Each number is 128 + 24 x the weight over its row's rms, rounded and kept within 0 to 255. Layers, rows and columns count from 0. The size above them is the row's rms in percent of the matrix's.

# layer 7 attention query, 384x384, rms 0.134, rows 63, columns 256-383
size [100]
[[165 138 114 118 133 140 140  97 119 155  99 155 120 147 158 135 165 118 115 113 104 103 134 134 120 144 110  83 146 134 136 184 129 108 119 114 107 119 137 148 104  92  99 147 142 156 118 110 153 143 109 175 137 122  91 128 158  91 128 143 120 147 132 101 101 147 108 113  48 161 140 101 169  93 121 103 188 119 100 104 137  99  69 137 112 121 154 115 136 136 162 141  90  89 111 127 160 124 147 104 126 143 124 100 154 111 111  72 151 125 133 112 151 140 118 126 140 114 174 114 115 123 155 115 135 133 122 135]]
# layer 7 attention key, 384x384, rms 0.131, rows 63, columns 256-383
size [105]
[[144 121 145 170 105 152 170 123 118 137 113  99  92 111 142 110 113 122 127 106 102 131 155 143 120 120 137  82 120 148 153 169  62 110  88 123 135 120 143 139 149 116  94 124 128  98 118  86 105 177 135 180 139  95 181 123 157 129 141 152 131 136 142 132  92 125  87 126  87 132 139 165 134 152 193 133 158 123 145 116  72 109 100 160 106 155 134  98 164 167 153 156 127 117 106 131 127 127  93 127 122  78 116  92 135 105 108  95 106 122 122 157 134 168 132 138 148 133 131 118  73 125 130 147 156 121 136 134]]
# layer 7 attention value, 384x384, rms 0.19, rows 0-25, columns 256-383
size [ 93  92  94  92  95  90  96  94  95  94  94  91  94  90  91  87 102  93  95  93  92  87  95  95  91  93]
[[106 111 118 112 136 158 137 159 117  98 125 103 108 119 114 151 116 127 110 121 155 124  92 153 180 116 128 151 145 131 155 131 106 109 126 125 166 138  98  88 123 127 111 168 142 146 135 143 122 168 118 141 139 104 112 124 180 146 178 136 137 155 147 199 106 103 130 140 150 125 147 139  82 163 134 114 104 115 154 141 134 140 122 116 133 105 129 107 147 143 108 145  98  87 130 117 152 135 140 114 126 116 102 108 143 157  93 124 110 109 130 155 109 102 129 117 128 166 139  93  98 145  93 148 147 126 138 108]
 [137  51 100 161 128 121 143 114 132 125 133 128 153 112 131  85 120 124 114 143 170 132  85 115  93 118  99 165 114  99 134 179 134 114 189 160 141 125 133 102 134 123 115  92 135 130  98 122 120 118 121 133 113 128 117 123 116 125 138 108 113 149 124  59 121  80 168 108 185 127 102 150  90 128 101 140 141 205  96 140 151 169 111 130 116 115 158 132 176 148 127 143 131 137 158 141 122  79 112 160 133  91 154 154 139 150 100 167 103  79 153  83 110 137 139 148 177 121 109 110 147 126 125 138 138 128 138 145]
 [125 130 120 145  94 157 143 146 150 139 143 157 100  84  89  98 160 108 126 148  80 144 118 156 148 116 165 136 163 147 104 113 161 119 113 118 126 117 140 101 115 101 115 144 116 111 123 129 113 125 125 120 133 128 168 104 142 101 106 152 161 115 136 124  83 142 141 133  92 150 180 132 120 109 137 171  94 133 162 134 143 108 103 146 127 102  78 176  88 141 108  97 142 106 126 110 102 144 131 150  96 116 121 112 118  87 131 141  77  99 175 129 186 117  76 103 154 112 153 111 169 134 136 113 123  76 135 162]
 [ 87 103 124  92 114 128 100 130 138 132 126 148 137 147 122 115 118  84 153 144 117 113 120  58 137 177 112 135 167 148 134 106 116 115 155 108 122 150 134 127 139 170 101 129 110 149 151 108 101 146 138 156 167 102 150 103 118  99 144 111 106 136 172  93  68 129 127 132 103 121 115 140  87  98 121 134 149 120 123 106 103  91 115 183 154 121  92  93 140 102 166 115 140 165 135 126 160 110 116 136 135 120 119 154 137 155 104 124 133 128 154 150 117  81  88 146 110 125  97 111 107 130 120  87 137 198 137 164]
 [118 151 132 114 129 138 104 135 114 125 113 140 152 128 171 125 131 107 123 159 169 119 183 109 148 127 115  93 162 157 121 133 104 102 127 140 141 160 112 121 137  97 129 153  59 104 113  83  98  73 116 165  97  99 129 133 156 124 142 136 125 144 116 127 119 134 118 144 154  92  88  95  56 131 107 147  76 148 178 117 135  91 122 120 144 115 133 140  90  89 139 132 117 161 113 131 141 123 127  96 153 158  98 120 130 129 162 141 124 127 123 122 155 147 162 127  99 131 149 120 101 125 138 135 133 131 122 135]
 [169  78 164 121  92 105 121 132 133 129 189 107 159 136 117  56 138 129 116 110 123  88 128 147 113 107 100 127 162 104 131 103  85 137 127 151  96 124 113 131 120 122 113 113 136 141  79 149 166 137 116 110 152  87 135 187 149 107 104 108 141 143 135 137 174 131 136 154 153 111 121 137 144 165 151  89 165 138  96 117 118 114 157 133 121 137 142 127 158 118 136 145 131 141 122 112  94 147 110  99 130 145 108 101 131 178 125 130  96 160 114 123 161 114  95 115 134 141 117 102 163 121 158  88 105 110 112 126]
 [144 133 129 175 123  98 134 126  66 124 129 145 156 121 138 102 138 107 149 138 177 145 135 108 148 167 107 141 136 130 139  95 185 159 104 116 188 134 115 102 142 132 139 146  88 128 142 125 128 105 128 100 145 119 107 119 129 127 154 169 164  98 120 142  90 144 100 171 105 126  74 196 114 144 143 144 127 128 109 119 133 102 135 139 116 120  80 130 130 119 103 122 131 138 133 152 127 150 185  63 148 170  88 148 148 125 133 137 112 145 182 151 140 121 144 122 152 151 108 161 159  93 172 135  99 161 137 135]
 [144 131 168 133 129 122 156 124 163 106  97 125 130 127 114 130 140 103 166  81 172 106 148  92 144 171 150 165  79 116 112 114 177 144 122 143 110 141 134 167  91 101 102 138 157 133 136 146 132 140 122 156 116 154 137 122 155 149 131 122 159 133  84 111 118 188 117 144 136 121 146 104 133  93 143 139 118 147 104  90 157 112 100 144  90 138 133 143 101 113  92 121  84 118 118 115 128 142 126 110 127 116 171 103 184 131 142 127 102 151 124 127 102 126  96 149 146 139 145  96  91 122 134  95 105 141 126 118]
 [137 125 161  94 125 141 147 139 140 113 134 113 171 123 121 158 140 109 149 125 111 127 153 141 103 100 141  82 105 177 165 118 137 114 101  99 104 135 119 141  91 117  55 150 120 134 107 147 136 116 102 127 148 142 135 140 145  98 106 155 123 141 122 118 134 100 158 122 136 112 106 131 132 155 132 144  81 144  98 164 169 110  78 126  94 136 116  92 147 118 136  80 136  98  83 130 162  90 131 108 144 117 144  78 110  82  95 124 123 153 138 194 113 134 136 158 115 132 113 149  84 129 148 138 135 134 162  99]
 [164 106 139  81  88 141 123  92 147 152 109 106 142 111 126 133 138 114 136 126 138 161 146 138 154 116 106 188 138 136 150  84 154 147 111 175 136 159  81 169  99 113 151 170 150 121 139 137  99  61 127 132 113 140 134 135 139 100 100 109 124 113 126 100 168 131 109 131 124  82 140 108 113 138 167 130 161 129 148 118  96 120 162 131  81 119 126 136  84  79 144 110 111 100 171 115  76 184 123 112 145  84 131 154 144  95 123 149 128 169 148 122 129 108 137 113 158 130 108  69 132 134 111  79 139 151 103  90]
 [121  89 131 149 188 127 138 151 149 149 123 155 113 130 136 124 171 129 134 162 117 110 114 149 153 133 132 104 115 116 147 103 138 126 136 163 116 147  77  70 116 151 100 110 108 160 122 135 109 125 129 128 149 108 149 104  83 142 135 121 111 152 149 129 142 130 151 101 134  87 158 112 110 159 118 133 153 126 140 140 146 105 140 162  87 133  81  56 118 126 153 116 114 114 135 126  84 105 126 136 178 124 136 152 105 121 136 157 163 135 117 126 143 122 112 160 114 130 136 149 123 124 125 121 138 117 157 105]
 [131 134 127  88 126  81  97 161 140 164 110  76 128 113 176 130 160 137 155 149 135  75 142  75 182 133 108 102  92 149 149 112  95 123 137 106 152 171 113 121 152  90 100  94 161 118 151 142 114 108 112 138 116 118 134 106 147  81 111 174 136 161 140 127  95 131 134 124 176 128 160 108 113 156 127  86 157 129 133 121 125 137 130 112 132 160 135 130 129 169 116 169 143 104 143 138 132  76 130 114 144 166 166 154  89 121  98 116 126 170 136 125  89 151 135 101 177 133 157 139 103 130 138 167 138 114 119 112]
 [110 178 108 118  92 136 123  89 114  88 148 130 102 151 115 114 129 164 181  95 100  92 129 127 123 107 121 215 129 144 126 115 142 118 137 134 148 145 135  94 134 129 129 130 116 167 167 120 136 108 134 158 103 148 135 159 179 141 120 104 126 157 114 142 141 127 166 171  75 111 153 142 147 132 159 119 138  93 146  96 125 113 130 131 112 150  93 137 126  71  98 123 149 109 122 135 125 121 117 122 113 156 109 145 112 179 123 129 159 111 114 127 123 164 157 156 140 148 128 112  81 130 120 146 101 109 106 110]
 [123 112 122 103 101 111 157 118  98 156 164 115 156 117 107  96 135 103 172 134 110  77 122 141 138 137 145 136 135 115 147 162 110 127 134 138 111 139 111 157 100 125 117 108 126 138 130 133 134 139 152 165 159 118 150 145 163 118 122 118 116 157 164 188 156 116 146 125 186 109  94 121 154 122 121 139  80 114 104 141 153 106 128 140 120 117 157 186 119 161 131 109 146 139  96 134 160  92 164 159 131 112 145 144 128 141 160 102 133 130  98  76  99 156 104 134 112 103 111 156 119 114 134 143 140 136  92  77]
 [134 107 131 170 156 120 175 124 126 110 131 139 129 135 133 182 112 146 137 139 107 127 136 141 134 135 141 114 113  79 112 118  92 107 158 135 113  88 119 148 135 163 131 129 164 138 164 159 124 126 150 112 107 109  86 141 115 152 128 113 133 144 128 154 128 138 160 103 119 144 166 147 124 136 103 100 130 132 155 174 152 137 117 149 114 129 140 104 154 138 109  93 137 140 128 143  92 125 120 117 157 146 120  94 140  93 103 108  85 122 120 153 130 133 135 161 108 122 106  86 144 126 169  94  88 110 103 115]
 [180 148 145 119 104 115 107  96 131 108 140 117 121 142 152 157 161 141 117 113 122  98 127 175 112 136 149 125 106 148 101 175 140 169 109 154 144 136 128 136 104  99 149  84  97 115 113 128 163 129 154 116 170 122  84 124  78 135 128 161 146 149 113 112  64 171 142 167 137 129 166 152 161 157 145 178  96 131 145 124  97 103 117 129  90 126 130 173 141 104 139 145 127 112 161  88 130 130 132 125  94 118 145  96 117 147 118 176 108 124 136 137 153 127 102  86 133 127 138 146 123 152 150  87 136 140  92 159]
 [159 160 103 103 143  94  89 142 169 128 129 114  99  81 114 142 114 150 186 115 143  99 115 143 109 154 196 147 115 113 113 117 111 118 137 122 113 135 124 148 130 143 115 124 140 109 123 135 109 109 131 121 124 116 140 112 119 142 142 111  97 152 109 147 116 102 100 158 126  75 161 112 115 182 131 170 123 146 117 109 164 153 124 147 172 114 124 154 121 113  93 146 124 143 115 107 125 130 111 115 122 119 128  97  91 146 138  66 128 168 138 110  89 106 137 110 132 116 157 111 164 133 100 132  98 137  77 144]
 [103 156 115  93 121 178 135 133 190 123 127 125 148 135 125 128 126 117 123 107 116  64 161 144 135  77 150 145 106 121 127 144 154 123 130  83 130 117  99  93 138 134 134 127 111 155 143  55 116 143  85 103 101 110 143 123 120 181 146 124 142  88 143 142  96  97 117 138 142 131 151 165 116  69 154 112 107 157 112  83 119 134 156  94 127 141 112 131 161 199 139  82 141 135 116 107 131 103 133 177  88 102 157 126 174  82 126 146 159 104 121 111 120 124 143 144 153 110 124  88 136 136 128 121 134 157 129 113]
 [139 105 128 140 165  96 149 120 125  93 154 116 162  83 150 129 134  98 101 110 141 124 113  85 169 168 138 111  97 120 134 124  94 123 141 136 127 146 140 118 153 109 126 133 130 147 144 103 107 165  99 110 104 131 118 158 111 126 105 142 127 151 130 111 141  89 132  94 142 125 132 132 122  94 124 141 136 120 131 130 134 139 136 157 117 120 148 104 133 132 143 126 113 123 146 162 109 126 152 147 152 141 149 126 121 172 144 139 129 133 134 146 141 115 102 145 146 164 143 141 128  95 135 155 141 167 124 122]
 [129 121 130  69 113 114 118 147  94 100 143 163  68 129 125 100 125 108 121 134  90  79 156 161 108 153 150  98 118 144 128 141 145 136 142  48 157 110 183 100  90 134 100 124 127 105 102 130 113 178 146 121 130 115 159 133 132 117 136  71 120 105 147  79  93 101 110 146 127 103 136 133 101 118 142 168 183 112 158 149 130 159 138 126 148 137 162 166 133 130 138  97 156 180 135 165 108 135 144 137 124 140 162 143 135 113 134 137 104 125 117 153 131 123 129 141 130  93 127  94 126 111 102 128 129 199 127 171]
 [125  96 102 155 148  31 136 123 119 112 114 126 138  86 129 114 123 106 145 145  78 121  99  83 130 130 115 125 135 132 148 116 102 117 144 132 159 117 111 152 139 114 126  82 154 129 178 105 100 112 130 168 133 152 147 100 108 142 149 116 110 136 136 130 131 109 107 100  99 132 163 113 138 113 121 142 135 172 113  98 138 125 133 129  90 140 132 140 102  74 119 132 118 132 104 149 104 173  84  72 145 121 138  90 140 112 135 133 122 164 132 100 136 149 134  86 150 107  88 145 134 133 107 120 100 127 116 160]
 [134 110 125 123 133 126 141 163 150 121 153 107 106 157 115 114 138 126 157 115 117 139 117 137 175  79 143 128 109 145 125 142 145 124  53 135 153 135  79 126 145 106 155 123  92 137  90 134 106 101 143 147 104  83 126 173 150 146 134 101  68 104 153  72 162 112 133 114  98 146 126 136 147 101 145 145 119 109 114 105 142  94 120 150 123 123 112 125 133 163 155 143 109 126  88 136 136 108 112 175  98 166 153 116 125 133 149 137 128 140 142 191 167 129 124 119 113 147 131 132 133 130 124 143 146 101 147 167]
 [114 128 127 153 136 142 128 140 155 176 172 138  71 141 131 101 159 124  96 106 117 146 104 132 110 170 135 145 140 128 164 147 147 107 109 144 120 123 120 161 124 128 163 146 147 132 139 134 158 122 133 117 140 179 111 120 149 113 187 116 105 143 113 115 115 148 118 135 117 128  92 133 158 122 131 123 126 135 159 139 158 172 124 100  59 121 176 132 120 159 154 144 138  87 115 145 137  77 113 188 133  98 116  59 145 156 102 100  88 140 120 139 160 124 151  91  74  81 112 106 143 138 143 142 107 146 113 100]
 [109 138 138 157 133 140 121 139 154 143 118 111 169 170 157 140 139 107 137 153 132 156 162 132 101  88  95 115 126 125 145 118 115 156 118 136 172 113 141 172 104 146 141 142 137 168 121 113 125 126 115 133 174 130 142 105 121 131  93 118 138 174 144 176  92  94 143 113 103  90 109 126 134 113 136 124 120 111 120 128  88 103 172  80 118 115 134 103 123 142 137 138 125  92 160  83 144 164 138 129 119  80 165 141 137 144 145 116  95 134 143 159 123 112 113  73 129 121 139 176 102 124 142 113 152 137 131 139]
 [149 166 175 140 108 136 167 137 130 145 105 141 152  83 142 152 151 103 185 102  95 138 141 113 151 132 150 129 118 140 125 139 128 157 136 125 139 151 119 100 103 112 111 128 150 152 128 138 143 109 116 137 151 113 126 122 139 118 161 136 119 125 133 144 144 142 139 137 169 106 137 134 139 113 144 169 147 138 129 143 136 125 137 118 144  92 153 159 166 104 111 102  85 142 134 116 131  93 150 152 135 152 115 128 115 129 143  89 134 124 121 132 106  94 107 138  82 120  95 136 141 147 162 134 118 140 112 139]
 [132 146 160 123 102 107 141 122 172 126 152 162 187 130 161 104 154  80 104 157 127 155 150 125  77 115 127 148 121 123 115 140 149 115 148 139  83 143 157 137 116  95  95 165 132  88 121 153 125  74 153 100 128 134 129 152 182 148 116 127 107 145 181 108 106 127 119 152 143 145 148 128 147 148 138  90 104 166 121 113 133 111 106 115 117 173 153 136 119 116 138 144 124 110 127 124 134 142 129 125 140 119 132 199 152 118 149 111 146  83 165  90 140 143 125 152  58 139 167  88 111 141 121 126 135 139 121 182]]
# layer 7 attention output (transposed), 384x384, rms 0.238, rows 0-25, columns 256-383
size [103  98  99  99  97  99 101  99  99  96 102  95  97  91  95  94  98  99 103  96  96  93 100  99  92  95]
[[153 156 130 134  92 123 138 136 106 136 138 157 127 134 110 115 131 132 137 176 103 107 115 101 189 143 132 137 138 131 114 137 169 158 138 128 113 184 120 170 144 120  96 102 101 123 125 105 103 130 141 155 128 177 101 157 120  98 129 135 149 142 151 132 142 137  88  95 115 146 106 105 150  90 134 123 144  92 125 156 120 123 164  83 160 103 173 125 137 124 136 123 135 112 109 143 148  75 175 149 156 126 125 108 124 125 143 109 138 106 154 124 116 120 156 140 116 109  86 131 148 159 143 135 101 161 131 142]
 [188 167 165 133 153 134 128 163 110 106 139 160  75 120 132 151 110  57 155 114 120 154 148 131 151 106 106 112 151 139 130 137 112 137 124 102 120 134 111 145  89 152 109 126 124 121  86 120 148 154 133 163 107 119 137 119 143 119 126 125 113 104 144 106 158 156 102  88  98 125 179 132 170 130 175  55  96  92 180 100 112 133  93 109 122 142 111 111 117  97 162  90 113 114 103  93 155 121 136  90  92 156 110 177 122 173 152 111 120 145  97 141 137 128 143 122  97 142 154 141  89 156 150 147 165 100 164 119]
 [109 137 108  58 167 121 155  91 148 168 116  98 129 135 156 129 133 115  67  87 114  62 116 127 123 151  95 106 112 144 155 101 126 140 109 200 143 156 155 177 128  98  84 141 121 139 106 124 142 159 129 158 133 134 112 136 151 141 124 100 108 194 131 120 158 105 133 155 116 152 128 129 185 145 201 116 133 113  88 160 136 115 158 149  96 144  98 126 137 126 114 122 130 126 147 132 131 125 150 103 110 143 125 161  88 172 148 138 138 111 113  99 142 117 150 150 160 165 126 107  96 120 149  75  76 166 110 104]
 [186 127 180 101 139 112 102 135  75 119 162 136 121 153  86 124 125 106 112 168 147 132 113 145 107  87 148 131 133 100 118 146 102 144 100 161 140 117 148 109 104 126 129 169 111 151 129 158 125  94 147 123 144 150 160 149 100 153 151 113 153 128  91 150 108 165 130 169 122  96 131 122 143 140 143 120 160 101 121 134 118 114 171 102 113  71 116 143  92 126  84 119 115 144 119 132 138 162 139 143 164 124 139 106 109 110 142 118 133 157 171 167 132 126 145 145 177 106 147 144 127 122 126  99 123 123 171  81]
 [134 123 127 137  77 104 152 115 114 123 116 172 125  94 112 131 144 125  93 157 133 124 174 161 148 130 150 119  99  88 164 161 137 148 118 145 122 151 103  82 153 165 145 106 182 123 158 184 108 168 157 114 141 159 126 110 102 141 179 141 146 135 121 130 115  76 134 139  55 105 157 107 168 115 158 103 138 143 120 109  64 120 165 111 145 136 110 125  81 147 108 104 118 130  98 135 138  96 169 139 122  71 100 112 101 130  89 119 151 131 141 160 147 119  82 116 123 100 127 147 103 111 119 136 141 100  88 139]
 [186 150 123 138 105 151 140 109 128 130 152  98 141 115 128 156 188 179 113 104 166 113 139 119 141 168 161 105 140 192 129 163 166 140 127 110 164 130 129 117 183 135 156  93 139 117 164 108 129 135 148 161 162 138 135  90 111 135 144 144 130 125  86 120 118 138  81 124 110  69 153 114  79 128 132 164 100 139 114 147 100 134 142 148 110 111  81 178 128 138 106 121 102  83 159 100 118 132 106 113 153 139 129 127 101 117 138  76 126 145 149 143  98 159 104 174 101 130 112 178  89 113  94 135 144 138 113 129]
 [117 110 130 168  99 128 112 140 153 105 154 107 120 151 154 147 101 146 107 159  80 121 109 134 161 107 138  90 127 115 133 136  99 142 164 154 108 131 147 136 133 125 129 163 200 135 146 130 107 144 158 121 119  98 168 129 134 120 126 109 135 156 172 139  98 126  92  84  76 155 153 107 125 144 147 123  76 137 136 112 105 124 162 153 173  99 149  93 117 155 120 166 128 134 177 129 109 161 104 134 143 140 118 118 149 162 144 100 106 104 126 142 126 152 111 127 137 112 134 119  92  68 103 147 127 108 121 123]
 [ 78 123  95 102 139 117  77 133 107  93 138 120 124 163 127 141 165 154 115 137 120 131 109 128 107 134  94 149 149 137 135 108 110  90 146 145 110 140 138 127 137 149 149  93 122 151 124 125 108 151 149 111 101 100 116  84 140 125 168 122 102 117 131 103 109 146 112 120 107 123 102 131 156 156 127 128 125 130 113 231  99 153 155 107 137  79 125 104 127 118 143 121 173 129 106 122 120 142 132 142 175 121 128 154 144 119 111 158 148  99 171 150 119 158 141 123  63 133 120 129 151  89  99 137 109 131 143 103]
 [ 96 140  96 131 105 140 134 104 114 152 152 151 123 110 123 129 136 161  98 109 126 110 119 145 117 147 138 165 176  86 109 145 112 131 155 147 164  98 138 152 116 120 175 158 112  96 121 118 171 129 136 145 140 142 114 117  93  99 125  96 130 102 103 117 148 130 148 154 111 105 108 102 134 115 123 156 155  98 143 103 142 101 165  97 124 110 116 126  97 129 127 146 127 149 135 133 120 139 156 112 132  86  84 154 147 153 143 153 151 138  97  82 127 107 125 162 118 183 146 144 164 114 145 102 118 130  86 184]
 [131 145 124 116 104  80 150 116 107 106 141  97 169 118 106 125  94 137  94 117 162 127 148  99 112 144 109 105 142 145 121 136 140  86 121 131  79 167 128  99  96 119 137 101 135 111 137  82 124 102  91 125 109  94 130 138 115 140 134 143 101 155 127 111 110 122 141 142 119 133 137 152  92 168 140 135 117 131 159 120 117 105 164 130 146  93 149 175 183 137 159 139 138  98 126 164 128 126 140 130 159 153 179 142 153 122 144 106 125 103 139 163 143 146 126 149 103 138 156 127 169  77  94  98  85 114  87 148]
 [145 137 150 127 106 135 126 144 127 155  99 124 118 117 132 141 121 112 115 124 141 131 107 103 118 150 117  97 115 137 108 154 129 135 109 143 166 132  96 148 150 108 136 125 153 137 110 114 119  87 128 136 150 132 104 158 152  88 115 130 136 141 122 128 132 154 122 133 129 142 119 139 122 101 123 142  85 111 145 125 152 173 135 132 109 145  97 152 117 131 162 117 148  98 121 119 146 128 105 162 130 174 127 117 124 147 126 102 137  69 169 146 147 108 144 137 130 128 158 118 165 130 143 127 127 114 110 120]
 [117 134 130 128 141 136 124 127 131 113 123 166 133 131 137 107  92 135 106 108 109 176 137 123 118 112 102 112 190 170 160 129  86 141 106  83 121 139 110 146 119 158 109 110 106 145 121 121 124 167  75  87 124 143 147 134 104 140 130 151 157 115  95 148 187  97  46 100 114 132 151 124 164 102 129 145 101  96 122 112 122 179 150 138 159 107 116 136 110 118 166  88 159 126 139 125  81  96 123  77 178 105 103 118 127 143 145 127  95 141 130 136 176 108 157 107 157  92 129 134 139 130 149 118 150 141 116 148]
 [140  91 158 144 140 117 111 133  44 125  84 149 100 158 116 173 125 118  79 139 139 109 139 125 152 123 111 123 132  79 151 120 114 109 118 138 155 117 138 128 102 174 104 105 145 123  96  94 119 164 104 133 149 115 144  74 129 148 165 103  65 129 141  92 121  96 110 124 151 137 134 109 138 146  94 127 107 135 110 126 148  88  97 169 124 145 141 127 175 130 144 143 102 122 116 109 135 115 119 150 150 117 149 100 140 142 105 116  82 138 129 124 128  91 143  90 125 154 122  90 111 129 164 114 157 141 150 112]
 [ 79 181 129  90 120 129 152 138 131 122 110 140 139  95 122 149 100  85 119 136 133 111 112  94 109 137 110 125 118 115 156 135 129 103 105 111 168 122 153 124 120 132 147 119 104 139 158 142 145 146 109 113 118 124 106 115 132 138 156 176 119 109 101 131 109 116 108 141 126 145 117 113 120 181 105  93 123 109 110  89 125 118 175 141 133 124  75 138 133 130 112 142 115 108 148 140 144 116 122 136 163  98 129 160 142 160 130 123  98 122 118 157 137 106 156 104 135 124 117 125 118 165 111 128 134 128 180 141]
 [144 111 124 117 151 111 133 130 136 143 127 151 113 152 101  90 157 106 142  91 121  94  91 148 120 110  94 142 152 124 121 110 152 127  92  77 166 128 127 138 134 152 126 154 117 117 149 131 162 138 128 119 145 134 146 164 184 103 100 145 110 103 134  79 115 107  74 149 129 101  99 139 141  94 152 104  95 146 119 111 142 169 118 107 134 156  97 106  99 145 167 176 169 146 151 107 169 159 107 172 123 171 170 125 126 137 162 147 169 158 123 148 146 135 109 147 117 156 125  89 140 110 186 146 139 146  96 138]
 [ 89 118 137 164 177 161 122 142 123  99 135 114 130 157 131 109 147 128 136 134 107 141 135 163 120 108 135 138 124 110 196 166 103  98 107 152 140 121 126  95 135 127 160 188 116 121 120 147 133 113  96 149 142 114 167 161 155 135 149 148 143 155 183 130 164 104 129  98  94 108 100 141 119 134 101  99 126 107 113 120 155 138 139 124 133 106 123 123 100 149 111 148 143 168 127 146 130 111 118 147 140 142 121 112 125 135 145 110 115 133  89 142 143 139 151 145 112 122 140 141 101 172 122 101 133 170 118 111]
 [ 79  99 142 135 124 134 144 114 159 110 140 193 153 120 114 105 120  87 111 131 110  81 125 125 143 135 142 106 138 142 168 120 137 149 107 124 134 106 133  80 159  63 127 117 154 159 132 105  85 134 122 103  99  68 144  94 127 143  96 132 115 202 105 100 150 117 148  90 107 144 120 125 184  99 132 110 128 165 118 159  66  99 140  91  98 103 112 163 147 105  92 104 119 123 140 141 165 123 144 110 140 103 135 140 149 122 148 147 144 143 131 103 128 145 122 132 109  97 102 100 114  79 107 121 137 132 146 119]
 [129 106  71 142 150 120 121  90 105 131 133 170 142 109  81  58  94 123  73 113 141 199 140 147 110 131  63 153 158 102 115  84 143 116 117 154  88 152 125 120 136 150 104 113 113 119  96 154 151 124 109 159 142 138 119  82 111 100 120 117 106 154 141 128 157 151 137 103 130 139 100 129 123 122 136 129 141 147 132 180 111 149 148 183  91 118 127 164 136 122  97 148 152 114 140 133 122  88 135 103 133 148  87 142 116 121  84 155 132 150  95 143 135 125  94 133 117 115 137 123 122 122 135 118 122  74 129  80]
 [177 123 145 101 101 126 166 130 109 155 121 127 106 149 112 111  99 172  79 156 135 179 153 146  88 102 161 126 131 119 143 144 138 121 107 131 133 127  99 128 142 102 178 156 146 122 134 147 108 173 114 130 102 120 144 121 120 134 151 139 143  80 110 148 124 148 134 202 105 147 135 130  86 164  99 124 117 105 131 144  92 119 151  63 106  99 163  98 118 131 131 126 126 143 117 102  99 115 140 144  92 132  85 104 140 112 120 103 134 131  97 121 120 154 122 100 114 141 128 137 111 116 121 163 123 110 140  99]
 [120 138 134 170 175 150 127 136 128 128 138 140 137 141 105 110 133 153 111 145 145 148 126 115 157  93 145 125 135 157 136 114 134 141 140 170  98 113 102 156  85 104 120 150 130 139  97 147 113 141  96 149 147 121 111 160  94 105 109 168 140 143  86 152 109 133 159 120 127 142 141 127 133 142 103 108 156 127 144 112 142 120 147 131  92 130 114 104 126 114 124 110 102 155 138 131 137 169 147 121  78  96 121 104  72 123 148 115  91 144 130  70 111 157 119 145 112 167 135  99 107 129 127  95 113  91 158  86]
 [136 110 102  96 110 136 138 115 143 142 137 148 122 152 134 149 140 114 110  92 110 151 137 150 131 120 147  92 135 166 125 127 136 153 118 115 121 147 142 105 110 159 120 142 105 153 105 139 190 108 138 122 122 149 211  97 114 165 117 157 117 151 140 136 167 137 123 136 111 122 169 140 126 126 153 103  73 103 152 126 135 108 111 147 106  82 123 141 136 103 148 154 130 118 155 129 145  95 152 156 111 143 148 116  82 177 137  99 135  97 126 121 163 124 118 112  74 115 135 140 140 113 163 123 197 141 122 100]
 [ 90 131 137 126  98 129 118 116 126 158  87 106 166  86 134 145 110 149  84 155 197 129 139 134 118 127 129 126 141 160 132 116  82 132 140 152 110 108 168 132 106 138 116 153 135 106 116 155 141 150 101 158 111 107  94 101 123 144 100 125 168  87 149 125 143 136 140 112  97 155 154 141  88 138 104 158 134 141 122 113 128 135 155 124 125 128 121 146  99 102 138 121 152  78 173 115 152 138  95  99 121  66  76 100 114 175 128 143 134  97  93 122 106 115 158 120 146  77 120  86 146 163 169 110 151 125 172 114]
 [126 143 113 129 136 109 123 138 100  93  97 170 165 129 135 126 103 160 146 136 123 122 174 143 133 123 121  97 143 119 133  94  93 161 118 142 181 114 103 128 118 148 101 116  96 135 121 143 100  72 104 146 109 109 140 179 111 141  93 133 155  93 147 171 174  95 118 122 196 131 117 127  78 158 153 107 127  76  45 141 108 118 118 158 172  85 110 174 111 101 106 132 109 164 141  95 157 107 124 126 191 119 154 139  92 124 142 171 123 160 128 132 119 128 120 141 123 127 167 145 138 120  87 133 150 145 160 171]
 [181 112 135 129 149 130  96 158  97 146 143 163 109 103  92 141 114 129  76 151 108 120 154 127 130  97 136 143 115 150  88 126 161 136 115 146 123 129 127 132 138 120  99  82 171 113 117 120 105 140 123 113 129 164 166 165 108  86  89 132 116 131 128 137 134 129 138 124 146 145 148 173 118 110  87 131 155 123 140 120 151 154 144  91  98 175 138  87 120 116 137 135 113 164 115 142 130 124  57  99 148 128 138 150 130 150 177 152 125 149 142 151 132 122 136  98 113 120 123 131 169 130 128 119 123 136 119 118]
 [139 117 105 162 134 133  62 154 142 134  92 135 132 151  90 137 151 110 145 126 181 134 114 142 125 143 123 165 171 147 122 154 125 104  84 128 127 113 134 122 141 142 103 115 133 118 113  94 141 146 162 111 107 135 136 164 109 119 129 110 142  88 137 127 158  80 158 138 120 152 138 127 126 145 167  97 145 124 132 132 144 125 102 142 100 152 123 171 149 130  85 156 184  93 119 118 109 148 128  90 131 154 140 152 129 125 147 180 172 130 116 135 181 141 122 124 125 130 121 111 144 145 130 118 123 113 111  90]
 [164  44 142 111 177 121 114 112 109 155  93 146 145 135 104 143 111 131 181 116 170 110 141 123 122 177 120 114 153 135 100 117 119 129  97 130 160 102 132 146  89  98 107 106 124 114  96 136  92 132 120 131 136  99 166 126  98 130 163 129 100 122 120 182 137 108 102 125 119 133 130 154  86  94 128 121 144 167 114 158 124 108 134 158 154 139 132 115 129 139 126 103 160 137 110  98 121 153 140 136 104 117 107 122 132 151 108 113  91 103 125 126 125 106 132  98 102 140 128 101 111 103 146 112 180 138 130 132]]